From a checkpoint of a small transformer trained on Wikipedia.
Size: 10 layers, width 128, 2 heads of 64, MLP 512 SiLU, vocabulary 8192, 3.03M parameters.
Architecture: no position embeddings, normalized queries and keys.
Training: a variant of Muon for these matrices, 108M tokens, 7006 steps.
Each number is 128 + 32 x the weight over its row's rms, rounded and kept within 0 to 255. Layers, rows and columns count from 0. Numbers have three digits each. The size before them is the row's rms in percent of the matrix's.

# layer 7 MLP down (transposed), 512x128, rms 0.0667, rows 21-127, columns 64-127
096:103111103123166138163112088077000132124139080136114120171141120083167168169121107173074161194122133165069123137130113091152090132165134153164119117152105118088121123111118180155154141167110224
090:148097133133071122096083137095101135161061155128121103108093179127128128131089107115109144146058113075167161140163166127112151136225141081097159085181111169082097125110122145123155118120081174
116:188126111157115144142149160158007142130121165143119115143152108100180076143148153135123081142084160073099130121138128108088165124179132126118138094143171119154119173175128130086134167116200076
100:111186132174187186153112158164126095166177113136150138117083132171121139147121115154081100120118080154063161092115109102148121141102134169138132190148145154167092061132102155137114163125121125
093:176083079169137123139129083092054121106080099096077128110105073135152066126086183117115114104099089159131156127100120076133141130193103126126092094178101182117081098139116127131121165125145116
098:138127083139064143043152137081151147084137093099173121095133133134132105124109145181142093137230169059134120143141145109145127131101083104137152075117167149120101167130084146095169185214150138
098:091083064120069094175068154127126149146090089083122140123105125113132150124119142092136078139127192090173073161140129102146101109188147132184199178138216107166150118094157140144070101134115116
097:094117164117110103107132178092145120158123113147158150090111129170141104052133097095199178165178176129155101122091094112174157064113059118114107099096112151124146126081151132132086167169114124
098:093127089169104157154161113130038131152092094191115161158180129117145136109117128133133144122140127130158155135122103075171098155093114105127090133098177195099114126103101149046091146177130084
102:192125058130074130108112120174143135141116120121148173171169125116136156145136118106100079156082192067080155138111096155140157163197108142105072141138164116135154108156097142136118129131168147
091:128149102117106155092137085110144127143114134140048135152118084121123101138186173133172113151106118199150142135106131091070097096145167103122228077135118124129128134103106135140142157103140128
108:139165152124114163107122161126137084109101211154172180090144100150135144184108130156175117178151150078107119108145143194126088143083086219141134121149132138159176132176091168140142143067160123
090:119124207131121173149134152172095118152166155181120187128071109103099160079067124141146130145180163089131146141106122125118117121109105134127149061121138190137182108169155151137142075131130132
090:139122096130156121204134094122047101086108180176133108157130151143141149173152175142080117106121142170144143095131120074077138107142192073127163166169143120095126152074125123106182146136164138
095:097079080101096074115145134104114135149117105093111079091158159110190078146128117119075145070145074152109108105160110169092166118132154162149142079162095143085096142167141138125132174127132171
095:087103142122166152140097176077086117086182118119112161137165164149143102145127164100160174121072122170075165176105097161064132104184074091102099118096097107152080085121103084043124165132200122
095:141163087113138116106106064111111065169150107156125125140162163098117077140079126129119144141132166121105148118147164077132115095169173180121118127128061139094132085142094125141087111155112183
104:166156149150149082136131104079112086098082157118165175191070086163106175139122105106115105148124127112104089152103137105108054127090058132104137125128164125116155153146119172136179100118112152
116:066061140140196137123106142109104145104138091055129148133097129189113083126172105142103191117162070106153110202122081103073134112127120115064130107101142125147167155124161128178107170126112119
108:193177189060099074108112142114094116106100213217078111095136111141064099132095144096099108111085158102114181116142114185119081146155140154169173142123136112088110098105120096142173135117113103
096:150140129104103161128141164123107145123133166102147138065150130049168047158165187113083182128119142206116104105088148177153160143192183158124175143157103124092143122105109109138148143149128083
100:132145148108138098169164197080081113171174091117131143157126130127140064121116164105147170121119149092060164122184119114086058098113089167156139122135111107121063077184136105113098119132101153
122:120149127100071102145151066177205127119136127140111145083155193105146125094185152169094107111113074095128199084093128095166117116106174166155098145150096153073146113162111161116042132161136087
104:096154194152133097129125099139033095154147118127069150105128129096118097090076153128139143108133173115095163103138089153114108143172130165091162099150066173096125129108097130143130155105175130
123:153096137124116131116123069093079128125130123089153080108135106131137163169123169166114064155151206137114169128103044170147132153148131196122148099166119109125131117151128110141097100128059085
093:113055122150156151168095125122130133224113141123053127086148140055099115110113110153122163105094095130136116152083109160157110117175121128125141123144167125168090134178135120115109151097134136
089:091113117128121120137166110196097092112037083157114145115111138148165117118138165098175076087104130203126107122066126108147109124155144079131139117112149154142121106104100151071170095165079129
093:115118119117121145099166154187181184084165133095131110129091116111121073140101115175147234122102140124138105060190100097123186123146190094075140218140124110132120172140086116171166171090110128
093:128087162165131134130119114102079111120152112128220113070097106118198102130167078124153116139099133182109084144150138130103159151166105148119101176118071110056105153119094100148093069182062166
097:124075131159118113147158067101139145180059123103073114102167160125073145120102150148172184091139179139161092129174093120105156133139064108054155150181064118137142126038136095141149081142102146
095:097078137132060104130156109135036076137150139134133092125146138123185151100109107153104130079143111127102091129095132156138162097086163136060165101149056109037151157133091138101125132131135116
089:178174123156136101161126085143125103129129118182189170101107139109071126112111117127149092118204105122082171116143171104136074144140168085104160140121153144180135082074089155115104143076097183
096:149116152121092118128167097034142144131155149084105108156193151067099127135055108163148123137099113121145176177145108118068123102142081149132096123151158135121122138088136142135123138064127149
117:096111064109106070099158108113111189139111152127067108161101175125132141113143103118102065104097120119136136109134107132127083133122092169180173108140174128149192182137147144115094089159147142
092:113101151168108156155169090106013088136115110125100150151097088107119133116104122074110123193124134141129135138099127090125125168048148127164135113137079121175119129110145095208208177090078120
093:147140135136103120103148151093066133105171097063205117105126132078166112091103189128123195125126143144133145151152055129138098123084049164113101139129093125060099163093109065152162111119078079
091:139173119105110088086103086100109169140111089086114115115101122088125129073117129180104110115137149127146116101087156157146135070194081123125162144091147050138147111142110195088095073051097203
097:098080150157171099156150179121051103083140175114107140092129086186076129158102122155124079105102097138123145147155161126076110141102129144107097102135172086136163093122131137132134086134064157
104:145155114098133121141103132148058074119148170094179110084074082157173125129110155165060137151160134117134145151153099117155142144132143134128115145168165136132145072139126118131125111160125163
095:107165137173118112190162124160068102091106157148088144118118140134157105107135154157126135173115151112094100105169161135120128089099138199127158149177172126106165113097073163118121129073117133
097:125117167199112145213105117108127128134108157157074132089130052147142094114169159085091101121136097125122128130165138101095143112102113150155187158147120092116112116134097106081126102163227124
109:127143065142138094132122163112167124119139154121141113155143155089133080102132139119197103142111143122131119108121148108140126136158172146165115113120080162169102112138114172084140128130117096
112:115145113169078158158137175184073116074171103150193149113086197110076127121117146051145165165128169133092119117118090170120141147106144180160087123074149152132116120199128112117145119125126046
100:157181097139153101112110112126057093071103139121132098206136106156122170184091134108070150171178119122139164112084096185116175198113135122192120178108127117172100128103107155122108136175088145
100:070107116142137194184109103183133183093152168098168154124109102129096183156093107115120105144133080125084139100134121113120133156073175162180120105146093118186075141145106194144137090131137147
084:160163109147192147174188151160000155080089130132115160113107087153142124146112172166117122123184117122120177143147143142107083093135138123174066057129128098120191075113140158150109130113136126
095:089086100202116169159123151112186135096119176113154128182139116089114162125150130093123153104089168107111189074131080084122170084094143082147097116130117107146198208083199150121117046131156143
092:085103104167144146176089129153119118173093189138191095177113113095123113106121103101138103174103166111160097135129058097118139140223135098132087126185122108072127116124132172133142128141117147
099:163116175122128087132124139066139107140117074193127120072095141126162118126172115144153100145059052131067189127123129088142104153136127073060099102109161165127130133155074094140110131169105151
093:147168124110126139154103155135114172096117121141107090133169175161164146157128151101099089110124117128127167118183100137185122128074101094082085082129143095127120091107116166105171225128132135
089:131117140119156154138138094161182075073175146126158203115103124107079129141127148173188134155137114113092170135130160144114105107118167145087056201139185195193118154125110166120096136099141139
089:125141103151166149106205121146087125118192051128100116157139071100146142111133117142171115168150125174113109127120113110086161074085110095140138105178110114150151109090112123115183108076105149
112:143134125127097125087080141131097161126106128129110123165171102141196141148128137090127173125132106125146144155081055172143165127150125075135163144140181112186126133164212136128124106097135122
098:161132080107057088115109133101189093177121112170139163157124172117077162147147109133114136055108142108135156099043135214126148152134134089148119134125120189079169125089092139100112106078113141
109:124178101132108088095105113122026155118129088074102112191186080136082114143119114122144113103145113138087151097185128143129077086167095083154143064124107168181139136145087132049108095103117170
093:108167144142113120097102121193057087157130132169169114138142123093167151128092101152112116104201168098160139157118162133118105166171117091149079130087151086133101144096183125106155152140191073
102:123162099148104147076131122118094133127088070107216097146123074114112117116160182083133061081104088070168166074117146100123080155157101128125115130132106111143132035136122178180185148144165105
095:127122152136170103156111163112108074150141128145125114168096157078116070093158092136066096165112061093211135112146150152173103137094122109064161175122132073128103157155052118048110131078104134
101:138051155111123114101065151159126120185100133150118155134105148080100092159140147080163096141089181172130159088079158151150164096139098138136161083143150121174081144163101122164124128105146078
100:149159141127124167157157105103168135104088170154086138162147100149147168161069136183143119123143110118114158134121099099092129120180116157148106105160086133074106104126158148167114106168148142
111:139061140164135119108118166108125175160131131085173135075107117139132094075179174171131163100100104135132083140123127120086170124144146139146155087141115103082140149119123145182125102163115111
136:115166139132142108164116121133113103119127085127141103111084126127179063107184146099144085160104170236120165161120145160143096115146108076149098127087042143111147139133133069124081095096123104
095:122197149182154110072138107075155113138104086112105145154119087120145115120097093154144097111174103238099183135095125123068066104088161132170139135092137118146077090134142184118107092120117121
104:126141120138093201150091174137088102110126164081136131181127154200177122099153143106113142141146103102137111134157166117131067112093111134158139090140129084110079163151178110129066187102158161
104:086093142129139177126133111115144189195102133122108093158123149176138106190140129185150106126110125155142096117162072124078061163120141107103166108093156138160146134178158060133116133190090156
097:147074155111108100121121151135009115142094160149135144099101137155073133142137093115123158139177174151128151086128160145090144153141140060105102122143074128083095127107086085123173147147131134
110:120068157101125150094113152102092090082078134162177107105119179127150129121135134077135158108145139125214120166152121131148120144143139132126159158102188129121127130144130129142154141149153036
098:115132133156168117118118129135076083188136140112150100150116218140165115120129143145203206178146095128062115161145033135124119106118099141139146118106145158139122118053160173111145171162113131
102:128063099094135131111170184143057082149152190178117134176107127113141129130171152101074156166103178133093185085120096090149096154114132138187145180097060133089059180126134169139104124165099043
087:105170126116149109104145050157105158151131120130119095074140110064155187196143165104147131138156092132073181144114071124072197112138121130083137132153166094180149104115147146107091078203113138
107:125074121130098121142125110094113162177132153129116168133127120134156161113181130152126116098158173076095091156115136153165111141081086150151110129181124128111147131155126183164112108170148158
104:162064110203157099089091119139148109080146114151146122172137104112149079168138101135102109054112159101126154088120141128052096158121169175179148143129145151108126086125117079114108078131142148
103:107078162114144154124163076151083109178074091104078108135120095178138113048188217132147123133085131157131119110112125101083120131141181062146081095130129127131127109129145119166100106082148147
114:141151145122133116112100105136143145082156167171102118098112145091110085101097146178165093172181143180171104064103171125067105088138098077142131120144161097122112176115132154107130099138129159
102:073101088143127175128125171164116114174148129097164134081153115126075121174107080128081144146155102126189128139109141122088153181097141171131166119084131128110133124126065181156144097121124082
095:057120135169161112120136159148048200081057108111099156125174163126046102123157141102159148139116127110197081159125105086156104125115120149176128119087176108180143157153160136122149112128115117
096:141100077086093137162125155145077123123156100170155155135129056108155140100134189132149131078168133147120135129109168188155109116156121135123062155171153140135129131065079139072109231135141155
092:117125091165140125099153161060163150093107154091152148115167073137163073114189139139143117088155217171130186121164143125151148140128126068167157186092099187150100085138181112088143123160161122
091:080094118114116119169133126111206128154119133108155132135079105174179127186141124133077154127189151125154137101132155137115162117114119205122083142114109046110145051119122139122149128130166182
108:143182101128113134149122092139200123119080155118150151170162154171124129114114197126155138149069166099108149148088148184136159100145108108126150165164121115145104112129093192062103094132123132
091:103110117181120145200143120128129180135141109094175182076120120122159136127110117148165205120180130143121184162114164150144093127139170060157122130171150080102172055108181159121078094104136117
099:156180176061096146116111128155069091176164187176142157190131128115143122158123119077124059149126217127097131099103198107137062152117132157129110109082158115107077181149113114106103108111121111
103:170154117127156113126132131144128144115159145141089097136137200125152087098138110097153163096115109177138106124159094137146065069142156139107157171095134148146085096152144116102132130191161138
095:073208197154118145081117112156073219152093115152153145103188093122156134139141157138115170127147171118200121135137158106117119169151077122072183157182116155135144156143155134110083109090139116
103:136138097125149121125106112109202139121127196094144119092120148113155144185095123137185176118147108118095187115131104071169122163146129051091109151159122160109092097156106125090153172129141128
094:141121138114091121100122121103011126137121124147140083137135128145121088127118146089083187132177163108063126144190064161072195146143119164166114119132085113067128131160114106121165158136148111
102:169154091098068100183164086140179165135051147119124156155109129142122150104129103125129130132107142122095086172107143100155146067127158072169127151165128088116189113178110104135165151177134102
092:083120175140097121131126128102055114126090153122178164098164105167093128106150140137126175138172141113108077165128102141069160095134106184143164083104223151113080049081150154114152119165108127
100:129141142203173134148095149071121112150165118094150127131141093161167176129165182149105115099118121089114104143166115067105126137081122122145142120147198167132100088148113074091144161164122114
099:169153164131153073116123143113142171131193156122224066114104124130050153105132128142089148142065164094108075101108127117144145152112123134135109156120160104149147151155112134109110173100129106
099:132120105135152146068124099140087158135118135176151114133105152145077120148126145095107077123079113122100181118034189139073139123100106112121112117146197191085117116163154114070091102118147092
108:133155102142135097086137081152100066179116111158141152117097125134097122143114120157131149167104051102138074190114075098145097096060102140114117179116146119138081121130154147078119115157077117
112:184146122130131113166071094117255122165124118195154138168100093150138172132123157122072132123086147151134130087084183144118150174181161101163149091110124131168166121140122138118132130171112123
094:123129107106105142179135068153115087120096116063077133108084134151143142104061075103161101084083137183103114168135137142133127149130127120107078142141130178155102078138146134083125110083127169
102:209126119105091106128121143128130132230083142144131123109110103148069128106157143086152123101142165125135099135108143137111153207126143136093078124155106130083125039129166091154128163093141142
084:103143149192074124163117233101078119098119138114123133114132170143141132123114092169159185150106077136127156108154152152162174146164160118096125143151153147118151055109116104186133140096113116
103:092153113108177132161127131105131094146160111136126119092156149134135166122172065104083116156165110092168100127106134080164135194080101153143115150101116174137150125132114078138202109185147094
104:135085177129174179099140138053138120149079087130126157171130131179139072121099161128108125037161136135092074155100195147160061105155152150181163136073101091126102082193149138092116102180138178
101:111093151117062116143035124150153127179185129098172142106109130088126113167194131126129094125123137094164120126174147118075139109151131142091119105122114061040117124093082109097093127174121129
089:148088182125124118121108151173113112132140173154158122154110160169118164105135239105181123174140170113121082164117159170091178098077128171131127140141084168153084153198124120183157118057133127
099:179119185130110088108115125154065072118103123113133141158196138079121097145180202101160096157154110140108183178132113120113082065142118120084134113158206141117148139115117099081135197107139118
096:091120118131126091145151165120137134148105130120132147140099076118134171180175095170156129138125110158129163082127129094162167132096117176101145105100078128069128107125085096116169173162102099
101:147092124128189107125131181058030176109125107151126147074114163121078135143109083134105110130114058127153111154126183110156116143100139118144112108141139143046131133091119144121103130160073156
099:078153126119072114087129108130135073197194115130122189149193181075113159091121146148161080094091149138160097222100085106135157165148093119114139149074088099110146139113141091122105170170096123
090:124082088125120064109150118093054126137115091138094145136133142167207152120123164054149110099140103127135078087183158155164164064107144088128151145147102167082160109158110117134158142153142178
093:134104146123142132089103181134108136158134150108103072102097075146151082091168135157120150145125125107128120167123091169095105095138096101119149057127085165089131185146149148139145099141117046
121:121186125122096163110103172150080107103123110132140077116128130154169158057088140106138151130154142157146130175129072050122123128135098118149099102147073112086135109111055137093140113125165135
# layer 7 MLP up, 512x128, rms 0.221, rows 22-128, columns 64-127
102:079141135081155097137174149106132148139102137153107150137096128126091158129135099158130154134116128140152151117135157148137150123145104090119149075099105117085219146163159109109133101146106072
105:123135138126148150145132109142091101154101135155133143116123097073126114066107129077135186161127180143145151098143077185153125138112138106151079122149122093097100143168149124208143111065148131
099:164155134139143112134112119078128153108072191116141087159151148051166087141158146098170097069121131172107121180163131148125129066153097103176140117158132133098186080120093109104187091176142189
101:164112146098114158156139070195103131170138122103128125058144168096189147164157142144092173132131164183121053097096143132146162120106152080069138095127156115104147148200159163071087123130111133
095:180125116068087093117142103117173067121198129132100168027142149116099135179180110143104140118094135152126148107126113149154102142098132154153101147133152162101056093166191118155114136208136194
097:141086158113184169111211179120138166103128116079158118135120100079135124163137149181107171137137096119133161128133073152127177122124142127153101174097203136094124087140162105151108160117104103
097:161105104114089102121166149124134155108164172089140114146186130156116112122106144104063152121147110087125130160179103155147077123105178140157112139112097137099137132205127104144099139167119140
100:132152095109142113074157180105129149112154093166108124110139078140152157107070181119113119126154088167170127132197061109112115194095162164134108088130149135116138103128144196160147032138137086
109:129135156110143168152141084103104129103096087099097069073181132127100100196112098110094146072077167156141097200179130133110080126108081161137140115077135088100103109162127120129178103151078104
095:150133075117169102119140118152160089186131124101131146106107140136085123091088131158100173175156148156120166132149122158143121166126079182130142094124131071144105050136214146153110130153055073
100:088110102105159108118126118173126161048127076111136107151122098161140108132122178126073131174152140167163075138108090131120124176114186131160072197133054142114146170130155148178147075109122155
093:163112114085110133179107102101154134095168109074176065143141065189158150129169173122111058128118151167171151105127151099136095092163124128113086188119144098107099145131157163152098115179160138
104:145089181083128153084115109154148145126121120136098087136120076092143148125122141111136160093132163128171106140108115159165086116139154146119144222154177147150119127112132163112121094201143116
094:119170131114121182126160098161123123097121180161083085125032131175138121098101118110153096122058136148124144108124103120138166149097084146089107124037097089155145160095119095108157099057141131
100:139113146146135122112136126117193186151102129114104133120100091062089059198136137171056116155159160090110117058174141163132190102094144093131081076111139092131053108128124149129161117125083054
097:155135131200087168167095179179164114101096076119111109177119118137158124147096115127164127113093157111119152154061132138144126127152096211132111119151160131094137125125118107129186059139124141
109:150119179112134120143130118113161112087104088094128144085107088116127157152119174092093140198076103163120110126119121161201105167106119176140162133114104105109154156118178177135192108140113103
108:132094111169124161103120104130148105109135083084148082033110158106219160150186144162117179145188144141130110134102084158118164057115170138127117123169125083108150174136140122160103156159133063
100:110148120172114115133154139139138138137149117118086090137175133168139183142090134100115176160113100114138143155185093132167136163106155140132149094138095097101140192141160132126123119118168090
102:126176124156156145146102189166098130182120112170121091167133132136107213153123141143148087109133135139181187134139114081111098140169081147168124077153149083108037156131145153147158106120110185
100:130147100120155138170134112128171157150165070126174108086142042165143108166128094088128084125148123117087142107177194143122121138116097125135079105138145112188150104093117171129050117133130071
111:151105159108073082116137073073145139101137079121124126135127154186069144090103140084181199135121146102156121082100067202152107111121125181128168155115136133160116034136088136133087107103136153
105:162125085138102187091141138117109090083146117097134095131067160137170138062097164164084097167161150139139134082091075158183124102059178132186135148091125113158101178186077122106174186087137147
113:128089087083105105136149092155161122087159168124176127152145115099121061108062130132149149094092143117151068134170150125123154082125136133144099106193137116138085129135171149128147129119156097
099:156177095145175108157131084103152083125121161193156102091161125109101126153160116140151085130147129153120067181106084115151155059154160181177102127123166145079122079143115088154117136144128218
095:138152106116120151122158112145144162107165151092105155114154133138118106145086107150091133142162155152129094145079162122066158128100133162110049147110134135143170146121067175138150142066090133
092:080068119134130155101143106141185193131111089106130140118126148138201182105191144089119155089126123154153103129133092183090137094064187132129133171136109070086117108145158070177153174123134158
095:149145116094136120114130164056123095089104210170043137120141091149108178158095094144134126124113068140095121109169115141134153139126109056176148123155179120115121135130139137086166079098195086
100:153128200108121119123126093129130096089138154156090155126153056134091133153117120125105130165052109118142173139113186129147117105133118070150151131125128184115124149177118152135158093131108092
101:195173150104140150144127145132088142109101119192106075131108103108149127116113139085112101136172121110139157092179095156130190121097097148173138151137154105177131148080179075117169083084145103
098:087105153154089162175159200115173107185132128164089140103123139183139138110049091114109139121125104188132072130112065152138150178096149116105126086119140134128128163163132115120125182131168136
101:101075146135111174163109180041159111087128174120150145075116121132086107107138176107112089156120080113123172161065117159106181068110100120141092152117116128088184177130096179114123139147142187
114:110121156133139084137077102139101184134096184124015119150114195147113104114096124171141116128125050173112188090092119163100161160144130145097137125143117115118126062137152106147161108168180135
104:137070123114121107183105184100106083115149112145119128092155148097114166097113103134126177113100127132164141064086070115145080099135078141129109110087168095103117153145113163080106142109131124
099:152159128111094167127173119152123160191077155138083129152141126176113113210160083146124083124072101112126119104140140154148112093226154072171109120143167078171158086169127199123122131129152158
088:151177120144130143136144167146090189120103108051117153133116139146181094089089096091159147137157112197157140178093071121081166088171174115115145129120128115087104084126139146146096170139163127
096:103193142089112136143107166141170138052139149118155143115168118165138100084089083155105123138148047144136201148126140140109108107167144101151115111104207116110138162127199156141157183155146088
107:083106139102142024128180140089190139198130095175116127133177063108144171071098097147176119122121151128184149108129114128089089152151121159178136146115129120090094124182161203077117112136112149
094:111117101056104090154091141145111088173149112117109174106126129121151182157097097117131132125113082125108179195122129172117137172144150124111128124158069130157140162090124151137144111185118131
099:132138163181145142097158189121114149102108096145163170136163169123114130073137078153170132166155135113184049137132140104132140126092074122157185129085150130128149125161108120094153072176117118
109:189063120128157104136091118145181107191151184127118120106118145138076110144106161089203126158115074127124152154132144174115179102130126158123102160192097170150172087107096152108147162136123071
105:107180190091133124128058174091151155134163126075108141120100158144105129105079066154073140184162123122109122120125108214138139141131099139098156146091087109159148133124160131107190093143090197
101:134114144090132158148162170130113102189141102111107147133136123088095145126132063152100161147126116076129108150141124170066108111183126148109105119132163108070123144133113135174051061130147105
100:168122134144131116160089098109085122143127126085090094126149120194078132166105188160129128141179153115150169131080078105130128080137138142119104095161145155121108134123101166151133160146144167
099:146053156121138126119119128099203093183154128040137134147121115100150176136123041127091093136118103126120154109172123098171056164097124091144061190164094115144095138122239117153091109146147148
094:123057140047121147137092108150152110140146138124059092101108098123114076135209124166097128096137097133073172098077069126147169127091147161120151104093104130087156116126141147072154109169111100
102:142133160110139134112128136146137163153088093076103102173109134074120159133154108198081133120104143153118143128107132159169194129090142113080105165097134141141087112112113144123111150078171077
107:105040132100085124126165121116160118069108162144120143149113126137125138136117112153121059167127124095191145104140143168161160137147195097067093074098163135138149084123107171093136126119076113
096:163148119043162097129123135165154100196139087176181096128154142115119133162085152160145147169131159135143086086163121114066130137165153092119127101127144103107114161136078095064132067152101159
101:134184143092156138143078123173187197102132115107143155188073136118073129134113196105083163143181160094095139144107088152098086076123162177161113089089127138123139149116139163082154082134147187
100:167146114170131186114079122116115077104185115123173145100131129196083146109108091198177207126131137082170143148071086137124136123137175132135135132100129111104120128141109154149178138150109191
105:142167156163132129115139198130184133148127082133128127104121132168071102097133161071099171134132162128170147133114054109205156162086139127143085109136175131118115146130082069164156143130139177
096:190140146107186173136112186104100178071203121132153129086122093104174202155182166100142124120172114123113109118114167152119113127149068124063092184104116081143124154154120108149161105166198140
109:178056072129099120201162183211108190152144111073116116161159101174122146134105104183171101099114166150171123130132107144046145105108133147124113070148115050091148100107133106121127141130109142
100:114138122135105132110142157086129084086156133182109195068108064136156148091153118136137165144109071099110125121179101163101126146107097170173110101155097124146050105094121143094153126150170111
098:135181115123079169168160129098169123147121134112109183135088137083143128083091141126137132145145095127146074139128129108112161108162145103078143082154125087105106131154115085073154126148139096
100:147150074164137164136152162128123106052140061164135094134083218105153122109134122112164104172172155080137130183185126136178105129092116193190149118109132112141115146163104143087111189173118156
105:099161185132147128107153139109151106110066153121123089085087161110079097110105121111089207155112086124100154171174126185095176068088117142139135134151113186186075178115152141106137116113121129
103:155128171154143144151136085108219169143107139112204139096139091128111116121132095133119154143118111128144138120106129122195183137100091117181078116164109122112105113121122085127184129118162106
102:171143055064046119141148103139106122127136148114147131140194088128110146161103087114140049149139164101126148128168181136140085112124155135201102111147143128125124100151094128079117143107148138
114:141131135154123120188120102133106114088104091135133133094116111099156076138140128121090096161112107231118104157111099141130108133152123103179115155162109125073188151146143048138121102160112122
098:085064168130203121074159124167156122185144125113114139104135102057131133122173203112102132100103083134110117116154166178124156124096154158187112058100147138127143170130124147207136132070132163
106:186145148109146120194120122107162127116096099090087219136104155121084113152183161157141143113146130083138145155099129141107035122128112087157112158143195123082203091170142130154116135175137180
101:128164142158151093155147087071191107113135127144109135160183123103093071153100114111144142086152106124126128130107104131146048091101101121173101160143131128089115159129111173095141108154172157
098:140185169120120135104197072165143131145111188090112051109108108086174130142114125119063096143137117106120131129175134110150128138154164104162093074116131080180156145127091171070083127107146124
100:082113110082089202127154151121131087154115137158135100115134111111158163120108087134129091126127170082180166135156076113174104104057140115151131143137122139096068190127108188132139101092122095
102:162126115078105119136077119102172112123149126077097086101116045074150126093107064170064112123080108099128160137110145167139127123101155132143123168160164132143108152127132167109143161159124131
110:118128133099113165156129097131126136125138098150055088142137064071116148120142114151122101142159057103074099106132134175070152167116069096138190094141145151112134091125107186137082098135088110
095:138086146110141145132146119145125123156130155106116122125161162117114176095100136185123169062108124153168098155164114121144133055020126127107133089115121137130084162160177136108104109090086104
108:133104173131117067085192139131137170179115085131119104158126110144119055128139127139135156086177126137167069092104111146142161085159174139058112153076071139061119066172094103100132115075123166
103:124121153140084137133148112154125092096140133146118087083124143177095105103091072093107114117148098114114120089124091127106173184116072131132138076147044143135188138167162137135140151144154120
099:122132146120180082123146141160118094121181194153104111128150174083114112111106132232140162162121163129177156170117136097159128110142168081154111163160197161112145103149111158131109142165148144
107:159070142134138135139070126109169089108144129170105090115101113093129096120205132134168117188170121169132135109123085139087138182128094103164124147144174132181096108185114194135100163205144184
104:127106142096149123115133111153171137138098076061135180110124139117188138122116040157084126131123153151121146211094145141144149145119135066115033146146164150186109085139142092145156133159113101
090:171119118107067196125148119071141153168175064109122145121151179163161099131176158115105169108145106150147099142153115127140112111175116124119166142146130122101131085129096155128164102076142132
100:093138145135156145090201156105160133137128118115168132045166157172136072123173112115140133142121129161157153142128146085175074161078102114124078203128104122153091129165141094103094105145092134
098:114135184112102116151169117128105172122132171178186123079116144081122076133167162138127132134126157052160156124158076131097138046128163104184135046117088125154117119139086117096179082125081153
092:130124137111133132127152108142141187065150142072116128096113150140121106103058131166222156092140137157176152174122136156132172143140156114172149146107184169150106097128128149084115169116092134
098:102158130214090172141112155156167092084172117147121108118096172131140141134147156182167151093153091122172085121093103152177043112114054135116115128097114067134158134111140066058151100172113064
092:137137116091157104176194147082131124083169142161081141122117137117120154157140108183166170073103095161146078121114101101066153113107074184183085136099155157069109164114093137149114189069169078
098:155064102124173081126129105141097157120138117140131120099144136102111130122078125122089177122120131104173078134117117159167200129113177139161121183089117165171148105193143097189092148067129079
103:122120145151121137084101101117125113216151116139107074075171132105148132119154147120095165079083111090178059145134159129114108089119070124153115121150140140171084101159060088156104143146142134
099:138075099063111077087126142105149129139110085162103140127100143109140186132167164130106099093175095140177138117170131105210139091044095075123151070137117159219144064089111139128096153129169109
101:113084120097139058085102112154182092128192111117108148156135146069182083080095106163192149106131076179161147137147158092143096089136108108103147134146173099091126147098122129044128165107133145
099:205132086139113186132187165144139109142160148114135161144125139110153141123140131169118089120128126104119149064137155142187129147174127098211150154084176128175088152144175126141143110181132089
095:108160080085098103102109128109161141096165149069145171151167114149093140114144130134160191206104154110151138138127120198129135108070135102130105086206162079161093153141117102190164074131139167
092:168094124132100206119147153074140130121191081123127133149125118117168127128115087162112136112108122087117210145102150159130141161099144181098090168143134074121131158105150150172101195123158116
098:136176128064089090138158150155122067159143131161148172141156117135144152120113085123128149104076151109154177134130103137149105156177071139138137104120099105062055156100088123156156133104143085
102:134161142107158186118107095169103153086103096107121121137131087134089093057140168117103159106086106173133137127134142144119087154117109093158129146139074120145058043117145124153153113148154096
096:173116092123166136118140181143117092126185158165120089115141145108101158128116145066090159111143170133156128113144161140100130130136148106154113145159140187128124180117166205177115106072144139
101:197089079116110131143121164092171107142122063127173108158110120103089126125079146073172126156102129154140125108122087115152158132168147087129122131187104168058156158104111040136125124150198105
101:178141188101127164042143143109146073166127108109103181102123069122102158099126093140120154083132069119131154185158174165108118084134127150111147084173132117157086095084130170077153088099174121
093:152118100121119068106096122123157154066105137090132113138204172129169098116097189125126183153169044137160112122180098168171135151170058173158157117157085145119093134066124182159098152181112142
097:120168178125098087151112096130096137171141090084056098136132074161135117164130090079156074116113128131168082117170122155152060119158138112133150144119143145148130184153128144107078056196124155
086:115127140125135139159097138144155115151156087103094139131098145130080142143123152121145145135136127136138166116174094102117075138105147123198080164130141141112087156099209129099077116158104133
106:148118095093160083154095090105173173120148144184154124125060067150088140121112205165129174160120093130188128152179113161151156070095099156167134167151095092077116114077136173160141112083173122
101:189133112143177096129172103140147189110159112096153097139099133120138111143121080072227092150098141156138158155121129154159153024112109137150163127151179149070131135118084082144114078110136141
105:112105154146177174151140076120156123099163134146140142208154182077084098100067146135083077138118171105178137142085124154122171149117112093072103152091139111163134110113141170149144135171146140
091:106158138111095140140127080072155110098167087043073157130128114129140094172138074063122142128160082109101133168196088094101093125147101143129136115175142121086156108065149155055104134136133131
100:110173181112133166128173146161110171169143101109155115116162078106110132142160082085131083121178138151181121129134135124078145121093125151141089099118150115144119180144113177099188056088106128
102:129059130100130151132075128075114104107186131124166099148157110085090099136169104153191148134144082106098109154196067161130142106140169126153127134160134106145111144099191084111072165119151105
098:169117131162061181119158086160114131126157140090095093149158157130137097128125175121108118120123127085134105159151074130179114092118114160090114126134144139068152128155113130111076191106220130
102:124141143182094120085153155125160100161135057155065147143127096143104137156135151091153205086148151135154132137129142109187133117116100124108118147118150085140115089151114129182124116189125116
094:152170152113183142121163104145140107124165144102121156107119160165155091170102075104097107223155150122128138140145095151118104139133111159157141115145152169147164160110181130109128095133080087
101:123142176143141161130139081108143132115167186081131083138100177162089134112100087086124087130104065144115135122118092115120171088131129114079142129137145116197126141156129170129101139184132124
109:137088099054149154161127104100125154142146087099114125113151133131138126102073143067136126109156109160157160130147079114120160096143109181067122156106138098126094136147132155165107109131114111
105:135151144078138112103105094177110129133144112127117161124143088129123125173148050153152124164099080145099106151115116090127171130097127121096097153116126125094125070135139105147151141102135148